config = dict(
    num_hidden_layers=10,
    hidden_size=576,
    num_attention_heads=9,
    num_key_value_heads=9,
    head_dim=64,
    intermediate_size=2304,
    vocab_size=36122,
    hidden_act='squared_relu',
    norm='layernorm',
    norm_place='pre',
    norm_eps=1e-05,
    positions='rope',
    rope_theta=10000.0,
    rope_fraction=0.5,
    qk_norm=False,
    attn_scale=0.125,
    bias='none',
    tie_word_embeddings=True,
    parallel_block=False,
    init='uniform',
    init_std_qkv=0.029,
    init_std_o=0.036,
    init_std_up=0.0415,
    init_std_down=0.0415,
    optimizer='soap_variant',
    learning_rate=0.0147,
    weight_decay=0.0,
    lr_head=0.00621,
    max_grad_norm=1.0,
    warmup_steps=200,
    schedule='wsd',
    decay_fraction=1.0,
    decay_shape='linear',
    final_lr_fraction=0.1,
    batch_tokens=262144,
    max_seq_len=512,
    doc_mask=False,
    train_tokens=941600000,
    max_steps=3592,
    dataset='wikipedia_en',
)
Each number is 128 + 24 x the weight over its row's rms, rounded and kept within 0 to 255. Layers, rows and columns count from 0. Numbers have three digits each. The size before them is the row's rms in percent of the matrix's.

# layer 6 MLP down (transposed), 2304x576, rms 0.0415, rows 1450-1522, columns 0-95
102:154127121138131158132135151132115127137117083139157141138140151099114076139166112130113118093091132119131142118108122108149119141129127133145125138148106122099086145107129153169167134148104167145094068127112129135124165105117161143152123142114140118081096162088123083124108110090099114141
095:139139101165130127161141142143136160116124151149136087143088117112114143077127093139125125110111162151122104162104152111163188125144147150065141154107113147141151114104091138137133140146108130120118169154130102124116121160106132106105107186129107093091105131084154143133127152106128143105
097:109124147122120133145091136131189114088135144104132107115182138162130133116122122130137193103124150121101109163117092133128123114121146112151120108144099091119128150167117163110138126106147099097116140131119146146110140119106087156144147122154120149120118119113137112107139125102164112115
101:076130109141135116143113140143141096136141125138155095137082126077142096160127127156128127073161136125078137122131119137140159106084140131176116120122137127140108127143085131110170135109116134126104120152089114133119136121110139085102144147126140125138125107144093101167110121134126101095
100:138106128167123150149127147125138076087104120138143139151166110133077162127148121103149141134145159110147139081181154103125108077110096085128162146144133158126135091092137069100121126137132121112117144114153177054170126140135148140157090135135121091147110115166150123159159090125132142171
097:132094158128139106069117103135139130101159093135138080094098149157191147112092160073164106093121120138092175150072136138101166117119117150145145136120134111127105111120137086182091145109142113142146138115105154102133136116098144135134111139092155128135103117107084102152111141119112143108
103:177166112171140163173122139094109138133166096113158113168135117117137127131092098139033148147126131160130154131106147107089104183168141132124102142155122120103167109138142147123158157138159100129152102133146087149124140150137148136115112091063122110150146131120115127147120119075111123122
103:078130132108179134137092103103109149142118130086110147165125155113113125147136131111147128110127151159115115111142141084100126079165143135152114116121076143159127174130172122115079115145120153200107104116092131152148115095173152092116105119105102135166075158159132124148105179106178139179
107:121188118123096145115094142154111136117102071190134168129121091148163132127098131104080148126113126125089122116146120135145135173112148144113146145130151132137114119099141132153105099169127127160182095115097108150109109140133145182122096139126135121097154138132119109116117109129175123189
093:107105116125126142103154090092132060130100145102113074128147146113133108104134104182145170123107131118110158163088141104147155096168091123135083107118146126099108086149082145116104118087161131160117144116113139149123147150163111141153125148100109126106124122136118140098164118213134126106
101:129126136089103156114137107174131096148074135121107184099155127117179121131151132136140085133137119159101147129164100114134135157129103117193140074125153122148117102158175068103125136136126130110118165128118120148118147124113160122086146108130078134084168095148102136153167125147155196133
095:153125126078150140145163082125153148155176125137153131125137130106194156095151118182141139156078120122111123146141118114160099139118124071119142147159124119102097121105118150168135144129133129107126130087109155133099104143121079088165129152127129100106102111115090108116120119146137121097
096:102131105131077148099143111103140146131111108133126099041122119108095126124133123111154145163129127133162126104135067150159144111134113167149128118159113092082177147134157118144197112122087121139133164138112162122103196155148143148151113127107101109127105140108154125135096142076154132121
095:122148063157102133081156110110129116118097129170081131155130125134174163111112133107141109092138165103142117123146129156070119123136142123149148129178092107183143143130139101092115118133128115129141112109120173159151122152129129110159152103153132139116112112106138160113106137097093147106
097:121151119150137137123119145132135116144130104120147106126091096155131141098106095093117131147114134174137138108157141160119115131096093114081073155176133114094149098151138165121113099126178130104167160091106100127118086129105130163122170154111129107109128145103155100125106078112144181148
094:086061149163127146092125125146138118116152184093119121099133111175084108104140117107108155104124103142109086118148080125117116171122098122103118100122103117110107119100112142143097125145101125119151156142129092138105135112111106128081115080152139139096141087138104111141124116123117098170
092:103125169125163119104078134127086111150135143110129101104122177113119174144118163138138129166135111147121089092117115147074139153152174135146127125140124114145125132151098144130153110098120109130105137132120158098145149118124148121124095139190146173137148114139154145144114134108104131129
103:125185138129123170139086141132157114150158081139084125098176154124166144137124155149111126132093108148148153111085139131093128082097150133149144144112109128108113131117132160150132143162127112111124150116151134167102119122161141082142144071065143145083130157127104136166105090167084103136
102:146138140150093161138102146114131145077176116132113134109114166111138079155177125144127117085129133147121099130128157107166071142153120046132147165134133157121144127141129120128127164134110153070118138095130099124136140116120105126118130116091123087115102195127137107156125163142117117112
091:082131096155102111078130141100147092109139126115162152177121101157130120155105122107134120157082132173135137100117124118126126122120069155107103128140139132120123174107134135099107137146129122094164178148099091126107132139158165129095119133095121146126147094135136123110091113109125136149
097:128131135123113098181102129147086142113140168102124104126134156160152169123181152063115146207132109131153142145137078125139054118120159145129123110155108133127124122124173143111103118141094116119102128125120128122126063135093114096130134113137105132146153167134125104164111137161108129154
103:126141139134147145111095082146126178123083099141157092107110156096143118157088108143095139124121120136112133126129124122124094162135144119147141152132092138127086136105096119141118149143120148142144119127156124153138143121136133136111155073120130151156132152158146106129109095167094126118
099:113109131173086104116118118132123097118120133133170113122115141116147112106121182088132150153167132130094151117123109115173124134112083150124066134148159166120133134155139151168141136105116097104103053122099155161164137188099092133105167090156139146120131142121156146103140131169138096133
094:139110123131116070133125121176192126149109161144158128112145153126126112181110091145133124134076071104139107140184145137122086119100139100127113127121107128129116100090146118134102110140136103107124112105086094138126130069133116127092134159131108104129118161094131131153111108125167143138
095:143117136125110101146128145094090153185127132106105131143117173123118142104153143109124099101169110107122137114132109134153148111100081142136154146198122118111140144134089107143106106135196104152112152143109111129137130113127079120151104116165114161123096062142087145085127103137063113135
101:180106152129138092116100151103163154127106103085114144111121090103129118114100152135136087136138116074117093096104121138132123126147150151121175095127159097158125153124109123069096102128128121138119103131094121137124135122107161121163141128120149104183105147073126104116141143177158143109
100:123119123104123100119122145178148106152109136133130097141131138123110078074118122093130162136142134149094091089134120126096120095128152116124164134091138150115119104150137174141092165137120170148087128086119075100098141129145139117124119141119114122135094123144123151151099163166129162199
099:123105133080140158106093141154112125116155145097151182148165145152160120149183134107150130132076157117128119156135119113132132127123119119136099139151114104119161138121082132136157129160095108109179122172132102087118158115159129130121163127139160103108135127160085153100222134123119139108
102:173113118127051114138100135128119138117104130145145088119147175093130144115156100113086100157138191149138133161088109103134117099113165167154126160113144103134135136110124135149115130149134105112138158169101121144108141147087130182080149182130152096129101128097146115138129130162123140090
089:132110132085127172088100131116097105148171129123147133130113167143128157084161114141144109129115118169125116109117109172106164090114110146140157112163092141156106152136172140136147111138190158133073123100124133131162158126133160072134170167091153129105115088076114121149145119116150106154
103:095096122104110135153158144103146144097119169112145121085117137121123126138123131188112093167091121133151139112091091147172137115159107107126138120126121099122125091161143100151144091166142109082124123128137152108142126155139164121105164109114125141156157152104139150091117133111116155138
099:108099108086172114148128146140126109160134147106141140151157126139109136159163118143147138131109136124110181117141115152136109125087134091105072125142135137116162125129107132108141133165117136103116138127154135089117128091147115112112114156115136144120149105084130165124116150152135107103
095:115150123114151124091117125145141154104129147105122166144084096133118122093175148152134163131140148148142113137115146141121163119099166122138133105096122127169100189124135078127122132123171092140118149125146143162137114124184164149067129153121124118152158153127112137125090138119110152139
103:131104151097132135114125130088112144102139126158118157142117121143090096118131144104185150115142120078136110119091109132128122076136081106079128174112147137079102123102125105076140176166163106094128117148108150093123127189147155095102099138110160105100121124165131171098123096097120140121
107:122119131125117156179146156108103124125121086100121154149107146133137126156139110112105116160055129122159139143127131098140092124157101143098098178131154092136133153148125134142095101137095155138089155157123107119096097110092109128137152119154121116105113142093158114096127172146129133106
107:140116156151110132093156112104108152117110129128164132130071146146151099155163077122136134103108121135145123138149166136171165133107143158139146192106155119078121117135131113110118147134132193156123162131087134092139118162111125111076195133120135105128111127107143108171146114149118149116
101:112093165148138115093112161134137146141163127124106130131155143126148116127122131131135161106124129133115106117128115177151173137124143139115112117132127114148129088177102113135114125086122132121163142099082115113123150105118117101146143123134145127128071109129147186097141138129156138142
105:135142140121119102133137208141101086106109085145119129132123103130128155141169100106212096112138123136146093150111110141138092121089090133115097094135162119144113143097090100154107111202141119088138104130149135148139167157148093128162095176142138114107164102149144145111134138136149094106
102:168128125121105123137111132159146129110134165145127087108138128113143123188119149113118138137147156130123125113120131164138107081133068114161104101118096136136163109170137117128122149145117150169138123108134120136130128134096105153141141095073141093085114167135126106096129130104119126090
103:161117122089129136114118097088108124131123149190145154115093123124113122126131172116144131113152147149138100154181122164105108094118188092131179134107101138169167120147138148126111100133148132132139145150117149124165102131107128125108160114128137121157107111179124115133163155133089209161
093:132115149138122146164112124160155112138146132105133101126141129120143162093128135120124116121140123161104081114090132134157109134137118134164125081111102088145156137153148129134125128157141135129137158107147088120096104108178093111111121141098139103197135151098094160134133153145122132133
105:130112155114101130159130146134094128133143146181163170115162101125132142131158169148143118133127110136127148107114167148163142129181139086086132126131120114133128139128160126138133119145111142115120157112168165137137151112112141109146144114117120127147111093157106137186124172108137125143
095:135103134106112159086087110129183170126146144128163098155090115182123153105103149134128140123127145137090114112106109146143114115139117138139140127120089132090162140154119141134107138130129129097123130112155134131107112123141156156106055116119136112103102113121113119144121147101114114080
094:137098128101131126131100138110096135144104074107157098113116135138099131135140168132146151087115151144147158108121134175124140104139117109116133132119120122137116140162116129118158117096119111118103103128080122120123153129109087133103088115122154133120120131176155155115128125105152063134
091:113088153142168105134119118153095155122148124150157139111110143134140106109121100127071131138116094102121127103107132172151147116147148154134108132098104125134118162153105165144123125090123150127112138163101125139113147147189134143078083112132130129150115122134127157122105116117092143122
101:132118131085112138146116112139123105101093106150115182120117130127156111103127093116073126159098138121119103079109149125141120140125125144130138128154069112120127086133093149157147143161129130131152154126157158134073157097174129155111149141143130139145144133176092146093079154152146107107
104:123171126125147114115122098128162119106138123112153125150148093118102128110109128132136098110137140144168124130100109146136138166126133130128136159114094092153158149170059128153104128142100101117096127123124099157123126153138093164096124091089112152168105082143155119101140133120120125095
103:131109142128123125160141123136138171135171107112102148130096137147141055143102129194074143102113143113122095135181123112146125161114158119134141139117099096151129058115118124091106118149110108124150188136118123117176119102157149111153117145123137149158102086130157150101143141132136122115
097:105112141141147143122140102187095146134144117109162112089115128140142169115116094148123100104111104126138149124125105137074123129148121127166125102163107084114101131115127097136104097086103125142164136139122093142142129137153156162151114104118119123134108101143124125167160151111117148110
099:175135100145183102120164088114129111082141134099100142094158128083184105101138114130139123103190095139154132161150110095153128138101127139166118122182125141139154126163147138108108133142161145137148110173147119181090128118121125178128110087131108122129152112133132141149091146117160117140
100:120127111135153083138129124112143147191132156137099101155170103152102132137157155105124147136153131153138106153164135136146113104137121097128109128100169129117076114109108121125140154134125117146114107134120102090119120129153154126121089148075172114147168122115090145139161111144133155129
104:166092130074110094116095119134131129141126142083154150115124125140114111107094092101135119116096125096141136159135118130158070129165141143121130106096127104101115136112126134110091118137117162119117115152140134095137115100097127163107131129120126124113120102102144128176143163130134159133
099:094110081135106117149125116123128140141132176172147098163186153076127111096118168105135107112165121121102134126115145118148098114179138186099104146126107128119154141077100122106104112101126163106103151110128068086138160125122129143156134109152091164168132101117136134121110129086115167134
097:123201164128097137173136154141133146141169087078092101129123130126129180148138112136145106141121139069100120189114111134158157125117126111124139127119142106146138122150142114116104146099166144128128156114125092101109158089193132118114093139119127134098128101164116132122102122161140139122
098:101136140157126119115141140130172076079155147156121105120127163129107125121140152123175090147141109149081102129085144141113109159153094109122102131137074112165168134152110158111104142096136086123110148154151109110155114099150102136122097129119164102116158114134116106156132093124122100142
102:119141143136157161131142142139067142146132144124112166105105127107143116135152139113151160124149154145114147138085116138108110115152096136151089140103114108177142132133113134121079092139132102155128125117167104107109124100132092135100119091132108138126120141090102114109109074120122098111
099:123135114152098140142129100154112160152119112126129144143117174098125107123098141131112131144133100113084150107160087101152138136106106138141086149117152135094111126139118122133110160136123109101112134129143138102121119142135113133189112113120128108080133105155106144108098104152123135110
100:142105104113110128120080139155122157152157157110134122164153176121152123097166147162115114108097090108093146126173121119123100153140137123125116121121089113120100103099119144140135159121119103122105124119112111163138113111139099139138107112102132108144104116152149119116140129172167131175
107:173108140137111099139116132085158096129114151168173134156147127120132138165129150142093102130154105139130105131094150158119137112129130157132136097136151131124107137149116105131125164154152110154118126111139139143113122132130140146166123122132137101126146131097105122107069152098123087102
106:126135157117133085106099142184119152130171113108163112138135139161111109127111186135128172100124146103146106168127130157122136105087102091117143115102110092134122117143135140163137128139091132098138136144125141112193114121130097162119129128128162093152138120157164090131114130139163190085
105:149130144114127140145120138084116160168126132118113105140126099111151154089174144111123154154137118129069095136177166144165114129126144086137110072135101093129152119158121158158126136144080175151103119116076126120156108118122108141070147101122144156099126123108153130121139115126134143141
102:100072150162143120126173115141087141159154178096105134166120133127142127152128147141110150101111126145124090155115124153151120082124153116129120165155131129100185111144176159105105114105121112063135099129111149157078110124193144124117138106078113127116140126135154125127133092168137132129
097:176146140178139147143138129155131134121108128100118157162136135160127138142095175140115143146156102148152113102110162137115167150129115148109126097133164133123187082147116119134108124172067186158133133118112142151090101121136156101115115129089103117144127127135111157103114121116113109131
091:117102127131119136123111119107123158119106124162122146071163144109112108080133165142096117075108120161145144092141188132096109092099113132152160130163142096111141106129123142121143162135145120123096137123098131144118158082134117154137101144167156075146143105143167167132125122120157138092
102:167146117197105125157127126106121096128115107133116119121130136169084170125134157135087171112101120128160149144127120116115118136131138163130140125150149131126144180114145143131133089133107114122098119115114162132117116167160172096168084125148125127122099130095144154129111158131136179161
105:102112126097182131101156110116149120105125136091154122090102079119119117142149140110102137149158129098157139109154180069107146123124125121114157147148157126096136138123118118149130147116112129130111150139109106139131143146153146137123120114102156105174153069103125175133117136109155105098
105:104138163096148122136146080117134108061129160155087096150107167132140101105167120120103127101156135156174120146171120095124140129148176131169122170161105132152181117113149108179120175102140128111169134118149102115079131146104186130120169088131131119163100115123118138127137145128121111145
101:136136137113152109126123135110136165137140142127107110094180156138087119134109090149113147126118129110134136140129144163155163098127159181141108147150138115118145109115112173087126131154137112141139166106139104159096131092144102090112162136119160174176139165113128135109139121093141122143
110:132143157133151086091170138131139129124113104153123120115142152120154136142161091110100092134158116096126143141154164136127155177118173112139124161101170063116162122112132085113102149099104166103132107097142138093156083114113105131135091146147132122153124137145114135171124106089120109102
101:092122128102136139120127123166136093109132081141155118125069095137115094124127156139144082115145127139145106163115166128110162113151146131118120153107114136138128134121133089154130093113118151167178119132164124086148103093121136165148128165068099138170160101119093108094114136109107120110
104:150106123124123134154122145135138120115146100143126132097152136065138125116112098184101085152146084142182151120081103114143129092128116142129119082134095088145079132165129117138100127119083129140130115116181073124102096130123114093123159157135137131138130166144146127118139112070137144159
099:117131116175177145135154109148108071126094114117122141143127139143070161063121132130117114119155145112127130124123178099133126130135144121133163115126124120162128130116171094115116164144126116103156126081109146143153171119092131117124153158127088086116119119112107128152157105118126120083
095:126144147134150126090112128137130129102110176173128104127152101139109167145124136144105102091132153154120115139175128128088120109145151118163098116126116119141144146127146117145131126142160084111112139137136135136118150147141111155121120123143101141089144114116163144145129124109120177159
# layer 6 MLP up, 2304x576, rms 0.0415, rows 1451-1522, columns 0-95
100:147127113167142150123149118133102115125162133137120139151128133161141173092148128129105121124131144163134100126133126093110125128124096095139110146111102154174122132121135137132136100155135112162154077150157102091113114072102110126128146138134135136119128141134091094122148106087118124121
097:154153101090140099132191111096117138073131161126134128187110132139104124107142146134123140186103131129118103126132147099105125126096156130099107118092088165116140121109107127126146095139126121137079127103120125130109135149125136148101107136156137185131129205113099120094144159115076135153
100:134115116152155130113156106156135141143125126135142083138123139134086106171142140102148130178136134153075144134131120169149148112114141088176168162132133103129080137153137126106109152133116093112159152128129187160169130144152130131108153116121117118154116184113108112123120128158142116161
101:136095139096112131113167107087097099095113122120114102100129131114176147106113117132142131166081117134162126154106113108114142142147113088102130128141119131090142113127137125115142119133149129137153123180135109134115141131116133088118156111130178108127134115053109125134077139103088130145
108:092123163161109112146140136147132189095085167094167184124121145172067100076122133131125138095120164123104124148143127095158152116157123159124120122129126128156143160137139146143132122110100092125127122141117098116115143103105146125112150144159113144129147135158141102120139175145112153137
099:088141117160179133139125173113104128111135106160125150153092160126143143109109142109144137150134110137144134101143140158132132093194128107118104079092149135119163116149177118144131114093102147111130144120082125149146117152164122088150162078091101120137139105147131130168113148116139126146
102:172157121115088152141141164145164104114169147150128111052101163134131097087134157129143121113140101124155161126132099136138144123183144138134109129099116132132115137104125166161144090126143147152101120131100116117102144151165186118131126147101083179109111141101116130109121160116095140129
108:161145120131117177128136144139107110153119120129173131151140130106162114136128113102116102145142113088139107115102133172093180101132144133152154079064117119151130131147133151097123088123156129144113100130105141115093112138163135080123078111130154118139121141151126099142135099152104107086
097:136107102106148143164136105088105096168162135103100138146165147158133095153141139140090119114135091170136100111110092129132134134129130134157147131122126161153108127109156117081117138100147125103153069182141121112150102131143123154150121147141073115099123115116102169181090150107087135088
103:163139114132113126149097149113120177129109142176111147110108141157096135099126140151145126155145121134137126095098155115133100108135152104140155165137093097134155124127119115122168162090135115132134101132109142089138082120109115160147118134123093107132111094119121094104132129080106077158
094:121160107112117139146162082144131134169129150091111170094176061106122165119090135148096087151112090133165099137136139155141117118094162164106103132135082140112118128084158106142130101132125131153140128153142147144156103120113119094117119155102115149165095148117146146104143153099141176139
102:146100140148163123140144107123076100105107157154125067126120149092147162129091109150138167129103113066149105161146138162147092132125115132137114118114103124146129150155168102115149145151121130131145138124099114118081085152183162159093128127146136147136085119154141133142099155076143070119
098:178152118118130084150130170126109187085093159131142117147131123137116148153125097110096133127137139133137128133129122137145083106128116131087161130120091163114069147104157110115089111145101093114126126102103068163098152163147134124077152087115146109142158117113141155103135106128102111117
094:109084148100130130145179142087139100104126154147113111115163081109114117148129139141135152108117165148148138151087116147154176130099138151150131170151148128155108136094142098100126082114150111126119144109160117114134147141085104099108137137146161136153134093124088134128101136180152129105
099:138086132119096120102143092118165144124141144153143139156153148131135131112101150111111075134131154152112189176119099134151115109148110117151140094139131146131090117110138148092092175138103142131170188146114097137114123112133143075095136149125144177083153120138101122150174161082146148145
099:102133124114165083147158097113101136135152139111095110112098114155166079085144123132153134147123131123166119131100136132103100100128134103120158083118111118138126145144125154168108129177130140134138134078134139115095118178147125080101115093109118136141091177148124112048107115105129182140
105:163145098104106159106123145096151149149113131145108109141111144123111181145114168127191143125097112143102137130150150144123156115121163168107134158088131124117123131132091127119136114113081112115144181166121087141115108118150159148153140129086171109108130127120150114091121124094121099124
106:101163136125113110114166091115132131099153144116132100117145127092085119102133125111146158144111145092123120126142120113151145130136131119123175119142155155129097131158140143135146090103112150100121121153139123140149079151114120069108176109102107127180127182120127143131110141102168112122
096:156131109109134126111141165158155112100116131103122115154133098129095150119156108122136148099142148137127102128146105110117136142127148121187166135124111136109106106152118187130160146096121096095133117119079165113194147143129112145140116155131119116148144106152114095120133115198130151095
096:132115129123148144125160123130137130136076174158100109123122104117108130117136130128168153101146121180088100082113187153146143166124087072167135137175171118108132123160123124121107107111098118142104171132109106138137117147114121117125115111132103144169100119117125129095098134128119114099
105:130119114100144170132150166091148125129081117124150128115137115114107140128120088140103159142138134114144101101150108101120134123107131098132152131096150121127134135150122110164168095116149153153114138181092148134176140117177136128120179174117099139162084150152165167172139163106110134129
089:094148128120142151149132114083147140153115134125141097099108120089108105152151060082116121105112152133129158155152115125115131113152096135098160111109098146163160148104107098135169163107122100094160155091141138077155137085094126111104134108142131125152121114098180137103111128107106135145
097:135109136127147182141130142171111093148102123162147098158128169112121063129116122124147134153070102136172117127146087097090171104142103106159116153105107085154111166155094161153170111160107127136127143156150106152154107106133147142112147142148148118154105128096130103149123101122167152135
095:135132152108123149154146108124145110191113114123159154110149120117138123118117150122141089137102167138131166067144126130118099116109140110141103125163142136145152146136154146134186153178098127118099106118116114109136096099091112070138111142117101144150096134077128108111137094156119155132
109:136087083107120144133189147117068122120157148155133129139129131138113111171107122103116122131106121153153159128135179164145109089117137124140132157089133111142178168141103118165129155136134115157172144096116138186059082111118128142119113118116137126126137138107116096141142112112128121103
101:167128103121159126119137134123133166148117158146127120128092095115169113130143151173116142167109146112123094153133071137114133153160134121112118095174171114137114143047190118110121135083100101064126053153179122143166119128134137130118115133125156123122148122156121096122139110117085141123
094:117132124119152172127141125105138132142127154102104141139149163145135148127110114116133158140142123137105083095125115147152095121106089118099130074122087097137094130158142109194088195125110132099103137155135120111081104164104123124119118104170127164123155154122100107105127106125093113128
107:152159143132129124127141140130126111137094129108107138173110165116105115153102128116144155147150115109142131154124095062101091110093093108138136131097132106120137150072103083150137098125109147161112156123093112107092111149153066135107142120163122141088140128137165152072103128140142138160
079:124111120152174136109170132121162177124123169121123106108153117140151141129127127116122137155152145117103139111191122117160145143111125138118122120131108107100139095126141138157126106171112114126140134132095135111077128140118119097101103114140132177125152088151125171157165137137124137122
102:148153123097128134132131153132116096121113144105135150167106088129126148084080135137132119077133094143119121118109149130157089090119116144114114125102145135132124110089146124110177133097189134144139126153062147127109136141091126192117114142129144106170132113153114145154170086125105122120
091:164174127116131190109148108130142127063155113114081118148119132094151156112148114104106126172125115165097117111077103152154162099184123108113176151136111129111096123121111108118141125131126096142131159128118175121145119141135130170152121106126102182150110121121130085112134102102087080175
095:117134166128135166133152144154137102139132116163146128085157154082125146145127170111147097158116170111130154096116164106092152124098159124143132129157111104061092111129101115130183112116099162125163124148115148157086117128171094138110166124168103083123136107127129152093118140144104135118
102:096073113120106196130126133072118060150149123152085120122118136153102099102131135094123139134102177127121143126143119146130118151123091151119126169128146103083139155127141106105163107127160109112133106119122148155138119104161116153111169096113127149094109117145127120102141128113103116115
108:102093096142122141114161114096096141131089105169150103165084146167136131149115158154154140135112106122148134176191135108098090125131115106132121149130137102134143142123136104136154095149133141119187139131116110140157147110102084115141182094078137144110132159127156139147127142147119134131
103:088103121125153096139138120096149137107131123136148145097118115130156132191121167145126110129103129127150145119151074117137154098075117106133124140123169110157124106132093130161139078123171158122141120143113104177128118150119111119134106116143105125106154092117154121096138085132168181128
101:118128140122161111111104127118127144188094146137122168155138136138086084084121150139143163110118097159138150137170154133138119142121162159109131137134120084122189133142097183118142151088138143133137167142125129126117112145139139099102138151148115084164132113118125206072156106089133139116
110:137133166109146135146158117140098161134121155102085135145164117135090116141150119125133169171089130116113152132141141106123127096123104102135145108173108075105153131143141090107135159142120096112161085172129083122131104134138173099102130138116100164117145149120140167150153126164133138124
092:133132135157107116160158163085140141141112154149159129154084129111138108137101146121099123139133139117123109132136104119160150140139091153163146092120142140155139156140110154115099162107118161118096126090122109110110120111126151121082116117118165163115137138097111098108152099168086104098
103:102135102110110109130113143137133121112122145145114097163106075120110134163143152192096105117116107117154143093078111137055148120169155136096128123124140134164171124149161143149116137086168162125103118104111091119116133133143134134116123170111117157160143120082150142078136134149099107103
089:100124092145133129142116159137116122080098093138116147095151091118143126153106112129156117143145128112163193099116126131136156122164111048118124126112118119107133128107169140137137152137152136105130105141109134118142133134100118122144141132104138156051120117156133155143074159116124122134
103:158135145092146129133110154135125113155182124116137125134138113115116134117155127129147119140116138122104134081130132138193114113177117101126114069113156158093075166140116103137128092091107140099110137152140125118115122096166155138132148102148100071146087146161112115118093120124092147108
094:136132109093141133136143143143121126129112121103131129136146120125152170120139077134096130143123070144174094109148111075123125146110111148114151167143138133104169162163129180193126119110101179113130115127126124147108127129104111120133125131146125126146124082116093090131136156103088131129
104:129158130144097077137111143162152124140135143173086126133104141133174125165168108114099118139153107151139106157127137080154114109111091117097143140097107128151161124105121102135140095135119137115141153167130104152149111148137128150151114149075132134127138142142083155129118128159137106126
096:145094117091127138125133137126073094127126117129192167096167159106144141112150153162101134107174105102109146149178109129154149109099137126093122147132147150135060159134115143110088177158123146108157161111139154106053144075135112130165129136090115130123102125137115136132137153119120101177
102:131091154138144130141113148159130138146094154112157141146137123135109103124149114079108123124152157173144112096123098131093118148163133110110144108150162143130168141137127135142111123132125098100174075158096126119133125110161166108140099158141122147142095144075085123123116130106144150116
101:175115105142119137103142112157135162179090137127166127180112137160139120136062135168105156157107095135127119135112109149159156111107123090168155154134112160134157167137120108127135129129168157162153093138120111120110137141120100084144132123137079109139182161174138101174151119104125114104
101:135095107141117162105145097095126096165145125181100076093148170138111176110089125159143127193105134135151148117149108134124142123117120117156131113147099151151125141068150137099121140161136108153118128109152082148111152113121133146146136119142144129089131100131086096096113133137130143137
102:117129094132122095123083109146143113133112163129149105155139107147134170143113148115133117152126132116170132060106099142101157065156142100099130115155113120132139132111131142132120152117141086113125160165128154121146116157149116135156135122150128107125151146139116096090091128177121125114
100:155124148150167078145157095134152130137128132121143131159125080135106128157128083116137110105120147135094129139127119145150121122133152118120102104076145095109170071096129114142160146131152142145166141161144119147083130159089111083098120059159192147102136136170123129136135132064083102105
105:121101142108097130140141133127132121129118121071124137078113123120114120104133120098168118140174117097140166117154122133131136130130143170150158154109081123115105147085101151134151151151180121158150119131131141140134133153137089150131105137117124137143131143094132105101091176144136151122
102:161152126122124164175109127144139114127085138122147147139093129118116133117091121082151095158123106153124154116086141148146126124150146140124130093139124134141138073120142183135156140146156139147125101132091164107113126130125109110180092129133073107128127156139111134168135117140115186117
094:111111164167129148162124148104092099104094141169120082116127115167109106137157125140148150105141125128160113136084127095162117096106083094112137200151111166132107160133163122149157160145135105098101127108165077098134099123133139113098084141141098153154143124161131137159139172173167164111
099:143135098083094100107132123141125097152107156112154128103131148129147153147106165155123143131103076123126111137146125125183164099156139124151125127106139164129129152174119168133147110105116087141121095134106157096173162167101119122104115132113131119156112143134157116164116123152120128143
098:123067120126135143127123145162125102109063160125150117132151117139093153168128145094177132131130137107097128116104161164156168099133136133109107149144129129163136142078183147119100138126130078117123112162138131145146143129157095141116094136119114147156151109163126121135115116120131123122
099:146063110121116135121128142116110118127102110131107102115134125144144144107138183105097158152158126115128103105106091113077163140147122078141104103143159108147113128130108078145078096102104150099152144176130104144134158115101103117143098128120105182157134144130123121152130129137075119094
095:126133127130157101124111146160138163104136121145153147167093117161151100146140100147108145110162136138130081117139146105131145125129158160126115133112130130136162158108119165143188149144125153098157128102134117100126128152132136139123082091104135072125156124115132194114135083110139112091
098:116129106112130145154108163114099122100089135117144124162102134113123175134151136129136126114159114156136133127179145130161115179127153109132103123139122123086111131076138137157126115121116135170169184101124119115089109145116143133119150120115143119148096088124163108116126141117110087080
101:134119102109121142145134109163145154110133113098120139112119118120104114131140154090154158111157141107085117194114145156136110125136134131141156115132092135121166108097136130101110118094190111110177107148189155111139160142163173120147075123112123139095096093154084141090135152135165148105
109:134131095123137132132117132142110070161101156158121130140126124088113130112119121165127113118158084098087087102160114115106140148118174133135141106164141124129159128149118085131138116087169145081161155156129181099104145115112115163126140145121141119137141120089070127143126142129124119143
106:121151119112125123117143095169106180141104100182113124109155083088114133077149079154143162143169171147090100145124119144163115111116144126114125119125092088135082117133081116142110145150127093136095086153140160161163117126063171168111105138174099164130160150143140128115150067128113085179
098:126118128118110126109161125132099127113128130102150113154134127093122144108127110135115092135130078089104142134163126125117137125130129164113109140109125140115131164092115157144122126135146140111081091134142090168153124146144110102149136126084152120148154158145151115129117109146130158097
096:076121094125128100135131132144143127135122124111060136149107103110113108098154100110131101125141151113109143102114122146075111100114103081136141132166134144152134158107155112122173096116132095125150149094125114123110152162135149137108151141161121160142075144068122078116150098090113131122
106:107152133153162119140111168112132132109109127114151159109144145094109115122137108172087129096142124117135110161158157103148117102134127113161131109146125163160083102122085165146107136146140136113166123141118129109153166132119098108104127095171081138114135142135123149147117175107145122164
100:128053115102150130147159118135131140168165102140102136138158097145132158165123134186112111155076116132128115144144142120167168121136140134140117149095142087133081128157110134104150120097125112134072166147155138126128157091077133137078117082131121144163154110108131130099174150148127122121
105:155144132122174144188148121124134114140135128135143160112099141127109158119114126161139114121131097101126164109132118080142153129101095129152178148146111107117136139133129145116134128098124119132177103170156134143131097121154158127092086129130150094160141094148122109121124124097075171124
107:144130089155091135127164142116133147142140142138118120126102133119134114081136090093084143132134134104106148123145091101145116139155152161123115161169110150176131109061139140150165157148156116140134151109100121142098126144132117130140126128141141126100112125115102149114071122131122124153
099:102150093103098137107165181162130123113152172066141088090113114131163157149133140136161146149113114105136107150142105159120096109126125138159112086151163162179147111139131156158123146162133149162114142205124145151123120148183146125123123141135118168130163083163142096109111139129151088152
114:140106132159134106137139120115134113152109169135144128123104144143131158139137131145112128146126111134157121123133171145142126112156166149129132141095097094135131130141115153128116088143103117112151127112177129135108150143144160131142102128129119094098172113094144157075123105136107102123
096:123127142115116107110151145150101101085111164110170080093140134158139112122140123156115137139138121145148120121161115174110186153155116133133198124144126140145133122129118148110126117075100116081175142146109087108129100136113108127135157143111200136086151172132162116131114117094157077125
118:131150103107116102132132129104113168105124132139086158129160091100097134110129138121144131141108127131136119124161158126140096109116129100114120111112113178163150133144122113153144148135094115091133146155169137154147117138133172163152116169139151188144136147154133130143115096136120144148
098:143099121109158125112127164133122130122110123118145140147121115074138147121119153150121140170135120088135148105141123142130141099107116115150131116144156137143118113145128097096152133129123110100143112135087118122104106160125091149113133125124129139117109108110140122086088128145121107157
094:097133201096139136132093137131085112146054155106115157155150167162130142144144133140142132134086132107104130144170148173156101153095145136132085105084114125162133123159159154130115166163116140154116120166134119137132090151166111124119143122163150110118124104121156148119099110071137141147